Weights of a small transformer language model: width 768, 90.9M parameters.
Each number is 500 + 25 x the weight over the matrix's rms, rounded and kept within 0 to 999. Layers, rows and columns count from 0. Numbers have three digits each.

# layer 8 attention key, 768x768, rms 0.0184, rows 187-195, columns 288-383
509524470482560522471515507488483449510546583509448510522507492498528514501531489460483504460510486488466507453504491521481456522487489517536489501493514507486532512531539503544488483487511499524493499559546501532442492501542499547526510527507546524526477450518579469522512485511479521500
495524511523474537478494523459509512492522469491469478489518446487504513535456490509483448469453486483502491529511511507516520517459498473492490503458506529495511498521508473549486454464511488506542526512522472518462530496491471502488491491528557509487516523512449513455511532488489533499
499454498469515513535492512486568524520521455466470466501496516509498501497504515497522510509495477488520502490463466567519432500538466536498474480452476550489519503509524479544483433513474515502522522559483493490493495474473478447504530496498499519483464440512482475491534472482483498471
492515424461488467507531491511517441475499504474457509461490463538503498448457473494502526518478470489498516550528466477513468528496470526491537473497532494487513531479537497525471511501446461451492492491486517549478504485520517515474486507539422488484524506498494492478456525507514494530
495513428545510497496500501468500507485505476500494484494475434502502491464500495502527475532553486499520485478489515515520558500437519518509533520480495437517475443469528527501481508463503475488468511497520529498499493537490490452521445469486447530482456484472487514514515521487497513469
533498502488485554506453511534527482484511496492433455504479430481521502441529449493492532482521486446502525500488472479452485514492473484527500469523492577422443534457525511507527455526447481491512515551530452462451537451473502486439499509494554506487490471516480555509554492513483530490
538482467480510501507487458505527481462514504448500476510514532493518525488478505501503538485455496513499462523478464511525550489522477432502515506513484527484504538513489530469542472461469537508499504474504464505459505480534505534511473450431500447521505498466495517489481461554532433476
476468492462468516502557529489461479531529535492488487523501497495578526478519460466465515478528449514497515483534498496518484519515504510513505473489480440508488508534488524538493472515492461487464503525515502509509474472506519490455562492553498480490459514513531470497527493497488465488
529514515488484531528501528482486516522526514489486495483532517492518501490504472506499477533499477484487527514496495496501419492511451485471517525482482514515550542516478490579523491497505474501475496564439493517494535469538469469515513529547529539483481474507475457472519491500500536486
# layer 8 attention query, 768x768, rms 0.0184, rows 188-195, columns 288-383
497512516538494509492509535535523533503497480497472511477512518483480535501470493507533471492502514487452507479439495499498517532487523481525516517465493523512513512451496488519477508554481495517515476473507498494487523536479508525451546549538503490519490508514484519486495523512477497491
507508507534459515513487527498524506485481458509495487528489497508474497525536494512524522470521484481484489522497466549478461509528506495535487503498504480502510491502506516531490465474489533490485540522491508503496538511480506479503494525500522494523449502501451467520520505522495482467
500515478469519502504506491478507501507537483511494460504470523549513508453496462484507531501503491472491518529472530498523503466533494521460479498552459489502501510498518504463475497462497513498484473498466479554461491492474508494476495536500483496515513568467491467522481513486515486480
505486497529508504539526505468497526528506505464464476504517471498469490488487499533465493500479493527463505486536513474455566496411491480525508496490397494513466502471502482496470487501528498510507491529501526488507477522524456529498461502505518537495482492492469494464530509478534476528
476486513509499538490497521481496508523514519495485505521509485473455524500526478496493528502528509429495522447477504526531473463527494516542526450486479532486497509479486531495545471500420464509478512510511488478497477445523499445474505498479522509488489526514500480556508516488503526471
475506497518487537482510532511535488472508516483602501506548515470524470511537509470500508501510457492520520505529460494486525538543496504505492477514466526516533534512470511479525470439513512492523449463499487494486494499485479485494472546485467492449521445491521515458466514561498501505
487515481494519513481533480513488506515520531472443507493532514474546475482453460448518505487516515482520488491498461525520524492466460530534538477524476483505496528469495503498506470495453481519488464512518519542494503465529474527477527528525510535521525507524520503518529472522512500519
489486556471501442534461486496541523495510476517545487504476513526540508475508468500483463517498527499469504492480501469494454513527473520437489482509492501491507527493471519503505520423491481467513510512483467499481519490519515502476521535561505474477465513478496463481503508483480506478
# layer 8 attention value, 768x768, rms 0.0175, rows 128-191, columns 288-383
495456500513496454433490472558537501476483480484541529421477499514502538506419504469488509487509441483505484514479510461497511485510487519504478525508516497510522495498524530495484548513483498514523548473545487498500508481532518507539486527474515497469452472464512481454548477465488477515
490511517486499516500508472490480479493503452520515549450450507512537482465473468528467507467477491485496477510498513509442494450507514465512486456513524516518498515524522491505493523459530498458539508530499441555515514515522544535511532520510517496482488535499516496548486510476512489520
487480499521500479487484501513510510515497481515500528547541488490554458473533475496555502522518535526480505515507517559505488580498489477458510520477525500526514510520500459500518437520497469476482503477503486504524483491537496473510538532471491467463499441458498498549481473514471466507
520529533512499514512463540451501510517511528527520507476528507499501554501488510527480497500499498478517449496515486499496525553507485461480464481498536517492493503465484474463468582532505505445555521491460475495491483508524452483509512504493486511455498493491490447476499489481502515475
515493508506496483480492481435483512526525543530447506548496483527450512450492566464467494447507464484537511520497480505495557520497468520524497527540531494479484508512511510499507495516522525522490522490504543501521506535515475494480470541522507513530496539490471485488528499529421513498
490511488525496487472486531533509535500523494505499463472482526507473547494529495517450499497523510508539498518506517542511469514497492546492498447503507520494502477496518521456520506525528479482535449484494495529498493507498456507538522447528513490491522487517430496521493515523499463493
490513487505490510514485520511488472497481494456542509498539508493520527484524464503526480469519448503488495514465482541517494505482464489516501512504507517489488506539480496442518511484484485506483486465547536542397498510530533508493463503506479508487475533488514453496445516497485437486
517518475481532431501509506472526513490522488504505504559468488479490491469553511501539520514516505499524480519458478542449532455514459497502486448522525469508498538491486506498563475521473485520541525496486477531540453475518475532505503495504472479547481492525478534477470500484500477514
529491496507479457504505504487479515496524482486430504553549494500543493521482521474561504508537469502469488460433454497489520540511484512517489536465501490472490511500488469504458482561483502539569530479511514515512491495531510469504518499466496517477510464527479503516545523506520483500
516523499505471534514519515477500506472459487523496459452456558527550489523471520483521510484534484501510521531522498475485535524490544472510487499532513525500499499478454499466516433519472478521531450503507412513482485496475505523508492478532498494528481500519499503512499503535546461490
511516505526507479492514457445486461530497529522474488507488507498529539503536525482476488510498490518530509513536550462498535510513511468523520451473533473490503526526480483511499520516495520483450512505485481478471553529471510467475480486490531448496516453455506512483543499521460531559
477531506509543513480512485473496497516525442515563477478477467475470511508524481504559531493517446491488513515548497493537506541517513523473578472504463509503466515514497495522436494474499510446459545509490452519527468522525502516524483457491528498529495510516502526496556521526481500500
487483469486471509536488473514488461537535486473494511523451528494487533487504512493473510521547495510498465507452555462469503553508468486538495513506512478502506475450533486453526522513511470487470503472504557507508481520479477506483487497504484492497491562482502504573492511497499476480
496477516514480508522485529512519509492491483516510459523561486508507517529488473530530515490496513493466500464524477466445455526503456549495459511457407485524479486491500520485516543487483493526412472497506563499451498478498507519548494504489500527526515513491484526484503502454501476503
511479508472510501514483537505517522465464470504487515549536480499513506486487516498510503510524480525506503507472556474507538547505457477493483496525524456486484496537507521525515477499535473495543538528527502511529474512467508512490501503494494465535542457476483479484478512506521461500
513485471520482484510490480489474437486491518490466516504558483459517449521489504522503486512502497526505483482478531501468481515509522415500518509504572510487469501510469520520482522475525472470521478541531494477497513485502469499480485475490469515472509508480483539483495497500473535451
492481513530533528477478508532507485502491504488471518510449501488488565497535490523477477486493544542524529510520513540478472511482490540477527461492491486506503496497491490494470463478519502513501523484536507488512477490479497498485518519514506496476524481537522502482517514474479565514
500510496505481516447487527476516490520502485498490536468489524482510472491496501469480500521505543496473522539530460521481482420492513505472574478511525502537521507523506521482481516543485519478546528498498571530460471484475521500500520517490505493527477513483475549480480526445507483468
516486479487522478529503501584494512503478475482479485423464538488482527510448505465479510493474485513463514451473490508519456407444515507521471509444507488474532504496512509520602531505494490504513483545532504503481550504475497531445495515495465501511545503566503499529520527459505492494
481505506474524452506483463496488483507515479498506508524470554504501541523490494475451494514495489489502489508530498469489490464467539539465438518509449506494488527538513480503468518453485485463548531538487488514531500490526489506487503513487504498520533555503498504513475516529492461500
499469501507494472433494483498504533478488458509519531506511506509537458520494492497474508522507570502488521484457515489479525485507449523489517497523505483512497482495499501514488531546524526512530517503541448464512486492502507487508457494507502528526445494436515520490476520515508491545
519509543514531488490486545514520536484495489526456507526483484515446518539472455541477507511468485488518525479513457523504511504464463477487501488501522485519479527493510488541476505529532530501504525499522450516495494481490484469498480491474493492534520498512525491539493482449534467457
523502521494490528525512525519474481483520510469502471554486503489527482466460460478518518499514492506507508541494510512459494505524505519469503520470497491538517494482482503520549510448511531492482520525502493513450497525476474505523516490482502505534458519495479523501497509493537423508
466525496512518494532484518509468503512509497524502458463517475479505505549521537521436532462518545525510471502530483477526493478508518486507491475540470488469484490504475513478554491466484486495516486512487495522553520474501494473499462466492492509498477517482495472515545527473483519522
506496487499527513481497536484499489496506535486513496505571492544457540564500489519498487485458459485478513509490493507484515565496485496489450494459478524492491505479475524534507544490507503492507493447505502444519507526473486501480528513506513491459507488477528522560496495543501471521
491496521511494503506489453511500551489521534476513450495466508494500521524487539541476478510500541500475500469475464500521520511532478535491510486462534513508461509482493503519524479537507479468522479497508472534537504492552459483483490506512536500498499531568536553490516521542453548486
484484491522493520512530520538474473517468491531493494487519523537496519509512537516503488475481510491441500497501511531509513477487466513525475481518456500526522494501482516476519480526515516506576520498453450518492486494467519496472494485485519465500483500482545506471488500466492455517
503496493525467490510512506537481489464527484491493521518497498488513511446497473520492477499481438473497497525507485512493522512455489524537479464533515530525486531470496545534473482530462518465512496493517442492494527468471552492433496480504490464479493540478554510471486505490507510494
512488510509465464571498486464483517518520517547526467488501512475502486511553549509462509492486526492537477502450466473455515504508444501504484530516485503493480479510502498488478532563517494480533479530468492489474475490508482519522508511530499468565481480573468482505480493452542478441
523525505534495545497493480461527488510498474501497508492433487455495492507502489483489472459468488522495483514485542498482536471512531488475488527521495469489500500518483549577514500504516530474495504480470465527454499509541503486511488461514522495528523500553509486472490527484472486496
510503480524459482468512494468506484523523471486484484534443491538517508473478544485471488523507503510487521518498507541513497504500483558486500523501466533500494480497478492493449485532498451496548507501518546514493500490466507511503508479479499511495484524494503507518518498502453485487
477487484483505494470499498536498498508477570476458506495476478510490483524471486480493497536499476496561512467495515533470540461495506481555554530546472517511509527487517527461495541533533471529562503574545550501507474521480450461474527509509465507553496498530513498533496484524499450474
471530522486503513486487486499480477514500522493550486486501486478478466535490502521550507492540461538492482482523524525487472473513533465489555536488516505489532511493508512555494548489489486521554500464524483499493501453484470476496553507496491507503501448536490508515545499517505475465
473498524462491518484492508533498521516487517529527491514440491513506489468531556488558520468499492512444543478480499513500437511529521432491437518467522512506504489516481491486503457493486494508572553501486471517491537507516482491422508479497517523437473554469533510491458497474478518457
509504499521503480537528511472507502483516488498523508475506522519512472437491474519494472469531518521487490480476491511432491485515503518451458484496503510495509513442460512505508479517501530505482515484504505460488499477490498534526498476490484465479484508499518469476485508478558528496
526457533457472515475487507498518509495488523503491499525583485498461499500514495489465484473513504495475476502468536494505501500478515438474536476528498489507531508530514470479509482464477485512464538514502583524533481510459490489506497497496488513461485480524515515459451486479432466474
489515480491523528535502507493501484484512541510499508500562495512502498492505520482508502472468520523513500511521491502449539460490496531516489464494473476503499509473514476495507492593497540492540467490478504502490494456464451478494553489494474482574483498532544454486500476482572527525
513516518485470497443487536503481507500508520526528440494521500499490506501483519549442504470532469501489480521456482521493517489492521536512478490464490476497529505497470507541472524496512479524521483475492493459498504548541432466476494512511499478485539501491483467458511483458462446513
488478471523500461471508523486506505467476505492466526505539498464461517465483463528513516499479523515539488481491544539513485545480506523438530492512527511491477509527499514505516465467493507501453489490545482470464535457513497445508517496515504502438476481505508553486461506511503475498
529544518513500452494478470459517502522494454495528557488565510478508512570581506500478483541532512472480488485495499498492536451494489507514511513501440506523437486508480504519499490550487487471472492469512487478486480502531547499515471525504491518545470550548501513544502503451503498482
460529519489532457513527510465476495517474500473497557485438538516518488543534534505530497510508544490506490547508481487457449442517472523509569496536487492493513497507519501480500525577461574498523473480460475524495480512535477500520492505504502507508529463479529500463489499535499469545
544501534452459493530494486452497479522488454485507489480487497495514536509478535503497476488491502523569479522457488507518530451505472493505469484501583507476526511498495520506459474471553493496539456475455488503487526500466477513456507506499503506499493443521488494481496500501522492489
486482505531522494527515494469532514491491517518518402530555500477499444528523512524514532501469400520487484505523528494525475490515442511483541481502489489472487482507523501501509518480532501464578520455478490505542514503490504546500486486516480515502481529538511483482514489489475502477
482528493505538517487543490490519509487508488500505500481502500531547477496492479463509486499504512520496518516468476509482498503520468486542528495488534504493495493512496441516489479516514556488460517499487477495482512449464507478487508505497507516471491449459480502507510471487477527503
513517498472527496536483505479482495492498513506512497518492481496491489487466516531556533489529449536507496461498461491537536527499542460511579488511470518512468491543500490489469535473418453524536516543542492484474479493454480506470468529508508474475469469446520453545517473504461496514
522497498482494489561503482491496523473503503477457566505520513485526488528495504495470518457520487532474494483494501476530534474483502562536486534490549486503516506488478491465514461560561528525487522509512467492518512513502466512486497513500503519528510452539528474426502483527520481519
482533523451533515498484512523487533518504459500515443539486475497484492518475559458434484466484489473547532487515492486471504492506500614482523463450547509510474511530518459526462515471530516492508505548514482452494471511497530474521509525492512515478531484503463492535474496507488512479
505446506553545491571487482482485480514488494488497563474529486513521515497504549454443506540537482503493467507511464457497478468492491444522479525474515476484464497495455494515540494511486519529538540488486487518508480487510532484498533473487500496504511507485497537523510507487491467462
484482492561516457491492490508515520490528480438503468552529503490523500470541489519557486482484493473527492488496477522462500469501486523508501512509519492487513485486506479487509491469494517492454488507526483469534562514519520455501492478508493495500460525513480475491496495542484445488
515535515485520482502470497546495523498500529508477485491515533560424489488539486469530504553495509527552463519497508553515538507486544538501505502510508510495494494514462521518468469522527466520522527476489500501541522471526548517499512517488518516470505507451517490517533481483467496540
501537525502514485482518531476475463507496471473462503465548538489453490514498553513477456464528529464517496520480488523459519515520488516502507450510546480479450527461475549484520467463496483521516478506482455516508489495548514492489474526485480528493507489481512500491502519459553501479
483473522485521504510507483480497471479498474516508468529497501520589509551526469512482478469484511477492487486470467474478485427533499533532502491471499508489524524488494513544491540489474523564423557551490501480500464484488521494500499543504527482538542541493469549477518515528478517509
517516480493495458521505481551498469498529504521483465495500520473518514502492500496523507518492520494516464506517531465529486476507488515514495435523537491473524544466486510472509492517483546490485551526533550448495481489502460526463497512489460489453502515499474470480517512504492526452
523481454525467534519482522478538521499467494471472452495463509494494491493453526458568493492480529473534486515474510481467516428507458529494492448516515510518541495539533509536538505517484446478551494512456522501478483486544434469500533512503504502475461491516496522478490501486491516469
512515526465523529525504491465517539510500483498511494548459518524459474531486499513464500492484512486482464533475510520544518521489490514510480546502485514494526505540494485529460487501492536503505479507492525489511515495516495530460476508487516501487467469539499436506508475526527534475
484530496483492482481499499542514542497483459501535515482568484519477464500514474509463466508460465520519473496507468501534532439527512513556520522485478524501511514514520524462448496485531451524526557536442546500512489478475531481514503504500513512489489482497528493520472498494541486500
486464519501449498525495516501499499512508464488490453521508550511475498471531492494500482493516510472475495513519508482524492553517495438472540555520455521508515490524493501491461520574503525481491484513470481483498512504474457546494487541490507519526536493500513514500500494476511543453
523519539536474524521529474521495473527501480508473474516499472539553483461522498474490518476487472492480519467500479468504517534504487580568552557496519482503484504491477513440522516480489481503521525488461484471480458496520556491503488470460487515542498485483503545483495482543486477497
495475507517476523464513492523508494482473518505472521534534488533480490559466506487528509492532477513516509517545523540493462487458521511500455481476552494483485518507531506502528493519519496487456483462511486456460516504474463506464525475481471500471529470479538457533493485465496521473
492489502498529494485501485528512493486489509509473547519554541499501491541534493522524484496490468479481510508477526489550509517514477532518525506455516487511517483465494506450455502500498501546482495510473526483502512499487529497528501462504518483507479493466486475493486472487543543522
498497498494517501537511468502503494485524471498489470462490528532515462539502438515440522501473514534518471503440540500464496499531531468517571505524537491478524514519477518463481518538527518529523520503511494506489500489470489487498547518498497498511484500568505470523530534501508500464
495538495511457525476487539502475531437479506539495504475526510496472480509494497500482511511503481533415478528529515468540517462434507548492567535490474479481451499470486549554545463508515519473528512451523516485487521482534453510499513552497491477517545525509517532579485511483523498503
495481485471489578485521490514488500457536477512520488489563468487522505444516464473547507455500496486562520459512483518482546505486479512467504446485439502523469482494505494547450509487517499533479518517467520541539489517481502504498464520495488495462526421492501493494508502463503505516
474474502511495524520534499513504485523484506516479527480465518486495556503442533552437503512532521468516511472524525491463536487483536462532513465526473494492491486521502506464474531473518487460498517484488508508498518483464540526466496511494520500534535413471538500491527519476456548513
# layer 8 attention output (transposed), 768x768, rms 0.0345, rows 128-191, columns 288-383
470490519541478517492459440492487455464526454473505468516460471468558470496483518485520543483526479477469507534540495516491507488489474533509478491470501526578520481462479470537524470512544505494507478571427491497450513488505493454519565479521483484529470547519508481496528484478488518509
519497458536455502497457514487524496541534498511508477584523526523474493447524542516505507557523489452490509490513491500494499487464491484461523491486505485521493480462543465510502536515566495460495565483499512510499494523540502538505474506496457520512537508530500484485475458485496530470
485476515494568532540517533509482548479503528508524494478485513459481498508506498504471474506470504523429486532464517503541516467529502451519509486505482542461496504495500489509519514477509544536496530467548515517480495490540470489493475518551515428539462536500446518473485513507533453503
490530421508448504483469496542539540495497448549502468505470493500487508543466523464488471549529492546518507485500486536505482495495472519481508511489445500488497498544478484533487484495475514548494465500509524544550566472464503471483489483503452483514470518487509494523494504532490485492
490496517446514508434516466521527485523484510495517505518513495484482456539504462509531503483516488455478507466515492484493424548525553477497525490528477525422510544460482476508507498475543507479494466535502476485488475491505531515461506491480453487497481491510488510482513513527532471494
482471477490482477462478496482533475463490474516458484541501480515499474498491494517482494453510455467476484479471507479493510500502517507560492509440489494571502512459456487453512513521469479434498546478502486469509468518503500497477528542468467552493444490514507498489520600541484519497
512468499528502526546511547501478484504439504538538508490476493549498517545508534477510497498458487497524464460525514500455508510460501516481471537489532499487484554497505483481513536474516506464501528501524488498543540442513518502509496473526529515464533509511504485515519509492482522544
510527459489467508439476483477560459506488537513553502500492526527545521545514506488478520512497510482464479504499500492549511501491464492495457483477510509448526482478528474499518507502535501517530484472560470502472530554494475514551439491497535485486505487483517492483534504520537503469
501524504492502558511498525506521480501471514472501557455561539561500542478512495526471476545486471484519462507484500531480490476500515500521486452476491533505493475458509447483502484484527533480482498522482513521439463531486477517472523523536514551516475532496501522505441515460526494473
518502513532528522530523508461535478502511559438484516535524431475514529534510444497507505468456497508466515543497481489444491471476500504492524498501500506565436486512495507528505532489477514466543514471436509475467471484475485456501519482454554485469482455485503503500505536514488502516
471444497509534503488480526514497490491518489512535498525500464493494504516474513490523481500507503513466508468484495481506508527500462479460489478500499518480501526465540554470496486454505503491505526490518507482526530536507528542517515518482488512492547511549516483547472462481496484443
492490560549540502493520568529457540483508466472465487505486517502501456500475482534524486451470474528511520496522476487483505498460518519455500537467532505482513479514497439468506504501550496517470521438509522477509504506487487530459517548560471537479479535497489505535515526520504518512
491480512532551491481498489460528533496502505464521488483497510523531488459472467491482486507472471530511505417516513521526503453440493468516477527487508480548476538497482522438472547484581480487500439475525509524532530522502502509498459502539497465457548488491484532446483471541501499477
520527497488519517517475529512515495514495490474499538496473480467489507502447540465518496549501520539539488518500478527491511504521477512485490519535462486471490498494548502507509499511500494553512514473483520527504494455506475505490514492490550510505513471483489496479514553526490483499
484452555542475479486502556488511520477457528494547497505460466537497529494473553500502489505466512503474462487493469517482457496493496512528494511550459508516515478509453496540488511491571511493522443508493534479511508475509476507475532536545474472512477537486476467525485489503501510528
487527476463470460482507504496458512534530478510526492524524504524455517525500548461551539460507537482488532524509532525487541484481471507493481469508507549519517466529530491516486477470525510551460491492490511494529546547511496538518505514467514514534519504456506471525532514485535472536
498547483513525466495506471513456523473456555522478514468457472481527524492499488445500550495488522487509518480481540531499518467467496488546488498527479481497522529528541530494500540502504515476523487518522467490453477520490504492533480461516541535520493481465494482468503490494444494453
484533481512485495525548531417498472504483489513482529520507448519447473508529533492481455455526494465492536508519523505544522490489475508572425452508485496478485439484491506516538579499516507512549472451495476495483543550517526515498499490487544502470507488443436466466486465533464502532
560509488528492482496514444494496452471461469525493556510504532496503515543506454529486472508542477494546502504573496513539495494490502524512491506505525508543530478465504437513498502507492493457529492506496516480499484471504510508635499447493528493511460523474516486491505514531488530500
475476506491502571494529502454495491546487486483448505539483502538496467479524550526465534536501527483493480510506472486553560475502484463492520478481487519530523506464504521530502477499513553455492503509470501476511463510500530502476500505516535504488532532576447479484477468497486509482
508506457493482485545477482517465481534503515502508500516485537560513517473492524492506513541448520474527486509504426479568504465532550480495513451517523532529494482478536493492492498491535481497509496470510518479500561521505540459502501536500478504497493463473513507514520518474531495485
468492481490489503529468500478478527490497494482503494487499500485528504506489493530496523538510485497477464469483482473483485540572533499492503474519552484495470541466492481494504490505489494525501495526447541492494501548538506530558469471510495528469511505513458533485505489500515515527
519487486477521501512491465514502558531469478492489525522509504554479533532494484537542445461531470526506497442520509516501502506498494490573492540491570487484486533478483512527498559528462437499529515502510535514476456527538535530488536504465507524495489515433544469495542513502515526476
500545467459499533454499429483531497509494497523491528524504479495489510488526497507499527495459471488445533499497478483448510514523464480479500494502516513521517530542526514477498471556492498456454496511515521485506508457482504528509528498507476515521498484525482487512461488524484494523
526466514481517502506492514509508487495468531477424463495503480513529513524544512496531508498523517507483478497486543458517507521490526464516507481545539465513572497510487524511493522478513492554505479540470534498541498488551523499498499463516441483505515541499502489484491527474472495464
472474510560556484479465516527484455465497526517514543500496449566482505492498473522490489473486437507484513504488535496475485519499485468486470527570473498489502550533526465510461481513474546471519467522485513535464514453477526490504510458504477518506465443499448495558495509505503495487
514520554504495515507506502503475502475501481472550536527479434494480483436510518464511535504494494488508509532484495512474494457468511443446512532549521520517489489497473432488499431502535516522515482483479494491477487492535494475512537478501427521478535523530512505496507464518516527537
486486594475480468495510545507487482503505542495483470485474518516456498511493563497480552511440566507500543532493472553510486525507529534502509489505503466471426549505498449494509583548483470513479521525465516523536471479527511500553522532498499494517478491532489478507485536518446451521
520488521454502537510503508533532488542469488517493508504485537545531508485485484488513503481501516461474485435504509476493511504491503506536502489470532528511488491503485497528521559478487540514479487514508478506528556472521504485491483479449542510491492482498526485505495470495509512489
498474465484505464501502534562545493514540493566509484504503485528489507497494517522525495491519511461493517505488480475510468497483473498509466542498535564542528510512528469493516501486517512542516488545513492436535488494498472483501493506457473533494505520444526470519562506502506491488
513468502492576502495528552526495511505519516498474529471500439492533453437494473447490471498497452446465457538524526477495483523536518463528495494516515450509524498514493473477543500528559504496460507474520511513513502499492570489521526550531491524507511498505522496480503482522491497498
518477465481528463484492450532542500502476476563509513514519481517508479493525486521509497544522476477476517515504523509465474504513529526496477525502479492451466473505485499494441481503488456496502521513471507498502462449457474503544499508517498444514484538468447522500495503492492489466
512510453509512501513502532495474514523530501520492488472519504479487475500517478564494485526477503479479453492500532478487514496523578492499507546516463528487506513472461442518527487464502464513496509480478508536487486530521475494533512497474470513511480505496486490489440510499496484467
504523501501554499520500546519489484469560505493491505488478522507468508526506463565469513473511519476489508579484487498475535471515496532472480518475509479468448505483512538489468511530516481538472477508482509459477490488488514495555502494528469460521504491473526494541472516453480544510
498491514510533508500498509499428490485557462487502492479515530481517480495491489474485528540493526524484490510521484488499565483513510562473492544489539529546525513505526546523477555493483499488516485512533460476502471530503505487480503471499511460487482488525545460501519527506524489548
484479454489511447520480467482472503464493525509491501500490515536487451558454476499497521503457543487528455482528552541484505526444466537525540493457498493508476523506478523519473433465528467567496497470517514473512504448549529499533507504576488437462507544503512489537504547484552477462
561525459504471483517495511488500464494495484480507495518509483532522502526472507532478551539493485502525545486483515499544478488517542534501492522537514476482485465524516520488511549457526513442534527512514498475519478485510507522479460529524519520447463514487467520516520507487475447501
518460503507511498467528514535508467504534498551508516518507469498511496521481465556528474505499523508478557476548435427518459526479514487514441499472519512497495494492572480490514459459518520466507540506488508520477519498497557495541568508500490517484504512489538517475484546533478553446
465488483435485517563530456486516509502544493513527482495510498520514486507507507498495498522522484505497525519508477494533467491512426508549513505503488508507432478451531540506468495447465540534508482488491496543452456519499522543467535452479460499578482550500462479516451512499492554515
492482500473513481480499581522443507482511462510503539472512460512476541459475494494528522518457507494542485509472466554477507514435484483466498527498489467543574568459485486565543501473499482513511515488500503558412439522502481554505480498475506488438542508477519495490444470516519481556
533490502565428463484487474490521484536490459533485508489517467490514524464513493513523516487476531490515512512470497484521462543489494536508474534492499435486459550464498550524518485518483497504493502500529522488487567515523497496504529530512499516511463531484494516526559474460448524491
503507494518510500516467531492459523529462545533467514531492476472487508488510501540492486520472494463451481433455503444476496540479538513491543504459455478524517465493557515496495510541487510500479476473553478504507489473519502454506492505520492467502553520515500515505497485491487514478
490488519466449519460564508513519460510501497483546508487503501502478481495451490509512491526526547480504488561481526539506505520459462516426497498493501526499495538490450481516535525497480506521470522497497501480464488537561487500543501481462490476468509505441495549498499495540477528487
500505499508483468529459536476488548542509480537477541508502473488539503500486510481480516513493518473480496519536517495492474559512511497564477501495447477480496508462489518491567519515494493481473515458464519532499559509501469529516522449490521487482492473478447486451534507519529534505
507532494541484493494504504495534487471492499480470482497525589500475467518483501473525455581483518556488538501506494503475470528468512513521478508522479571510507522539555494453451505498516505502474481472450479483527486461522498499542492448502476517480533506549478504490546506506448499458
508494504490543460486519528538468463515556485503482497506565544483502510519492503486491503499449573530505519471498471551521524472514534499475508508471458503540492473521482510524520505509463408460521506553476494559492492512474516521515525517511525504480515523504454514503514495470530507491
504519464513479537533546517489578481484477514491485506501496465478546515491455510487570532519576502558527501468479479482491512521517499475513529516547531590530528517465518495543529498496468471483537530505490526508498527444468502464504456523467487467533461515583470477478504517503486522540
493528537486487494495488489529563501488509506500469528499548486481532503530512515540496491493485502499514494512491477487511490541514518526467524484475511501481508537461434500520526479468470532530525515493523484503495471505512520543478515509462551483504521463522523499476473527534486484436
460487546492520524513508548512517483570501506534547481473472529488521491502515556476496513499495516501490498496499502521484528499489532477484508531520483457530560459543517501524526450499529463506504500434425486512444553473502491524456496439463462524548513493537507506499475461488514518486
510517495496492506492536484505562494544475460551528506500486447443496497474483540489498505510516491476516507452532463464507506485494444483459470504505510462519565483512525529509488535483441539449493516523500495484490467513504474513514493516483506470498491504521523497429470466501551503475
485514468535461499505479520506492518489462517559548498516500476500577527500461466452502566501479491490492484477500474492493458486488504509544454515466537544533524436493523491474532520487493500535472500539456494512479453512506547509488525555537485426487505523544485539494493527504448529506
534503510554530525476491542479527508507506498509548537501490467540470529498444545512514493491496475512502551460503479515516506496489507514490465500519541496528464446531520453463510512515527493551573530434528500517476545523502533492495482481464469511494433474538519521468465497477540493510
512478537498513471492508544449497486528448459498504475491473544497488495535493520472529534475526500461472511498487488530497502511495475494510523489509453536496486456475548448501488459545489473540558526482504510480456507519512486533516424492498535496490527465530502488514487500477454500492
515563435488475474475533457498476456477507504497521516482492503486480524526492491481488519514507511493515486491502513536482479509476535495533494524510492517508475520523460475484479448460515500482493502527495543476498522525510520534543485473497469551510511495529443531473442468523561496575
482462508563470466491513508537479540512485498491498488514500470483501502506454475539518504497518494498481515486503537494511479485476526523483564456491509505510486465524509532487428587543503494511487459488498477508460501499502478506528518508472550509482514485530464516510472472494519492519
469533468493516504509519486543484537512519508514500463523469509499565541488483491519507516544481547507499474510500558527458500506490557522497480499505511490532489482546442517485507511515496541446497522488513499509504430478495490565532539544489538462511586532522477504507507484515514508503
517520485500526528475489455489480522489449489512469506491504469519530466478495481500516476512546495447450497569510517474480517455507561481524488510495508499452445507489470527475487538502510446491487460511502537513489498477488488506542445528554527464540548500550482472489484488564528467500
498488506488522515510490528506460519508530428476534515501508499489533530462526486525514536500472505495495448489506439463491496510484526531448484474507533539478545527499461473474476470499518497495494505493526466512511461521450475507495516476494479501522515504499541541532508505479488522521
517521538505508473549498563522492516573503469479497501527497470424497517528517525499507487524467524490474437509461480518493527510510418523517521490522450456499518520504483518498506477485489510492512491501499480478481510500508501512516464476517526545469488507535534550501472519504528508477
474456474458554506500470545486496502497529507525507520481525494501512474521475499491503582498497472559496441492499510483510505504513502502475493521534517521487488516499502481548481503460497466440506503501494503514528517507493533496514539513532486488517538468498514509495470505563429486489
494491454492511463513525510502509513499530550494532508506463452520528499484474478494460513567525479541452494471515485539510533488537445487535510519502529507545489506526472468506532467543499480485522428453484493505531517464482500486476480568468504513518536501456528515468529481501515451508
515469484540512490513499444484520518473513516460539493569519514464528473467550524520474518435488541482533497527532542516498509516522519542468461459541500470523499461492491487505547497482503510541526494522470496509493509520502461482574537527476482541479462488492502517488528501500493481465
495516502522506488522543520503512499478481481451480517485473486497510488531510451510463548508541533508487474521487505476508468520499501540524508510487488504495491538531532490516561465541485486501486484533527462485457465440549459537510447448486480518525520499540498466480463507516420485495
510538508551514467500517459511450491461516502498494501472477482547517482532531506474509509463488454492532470491508475463487530489513496456519487505515481483482522506492529529493540501535520455472479494545535523455525482529520494479522466495468522422521499489514481520497513474507442516506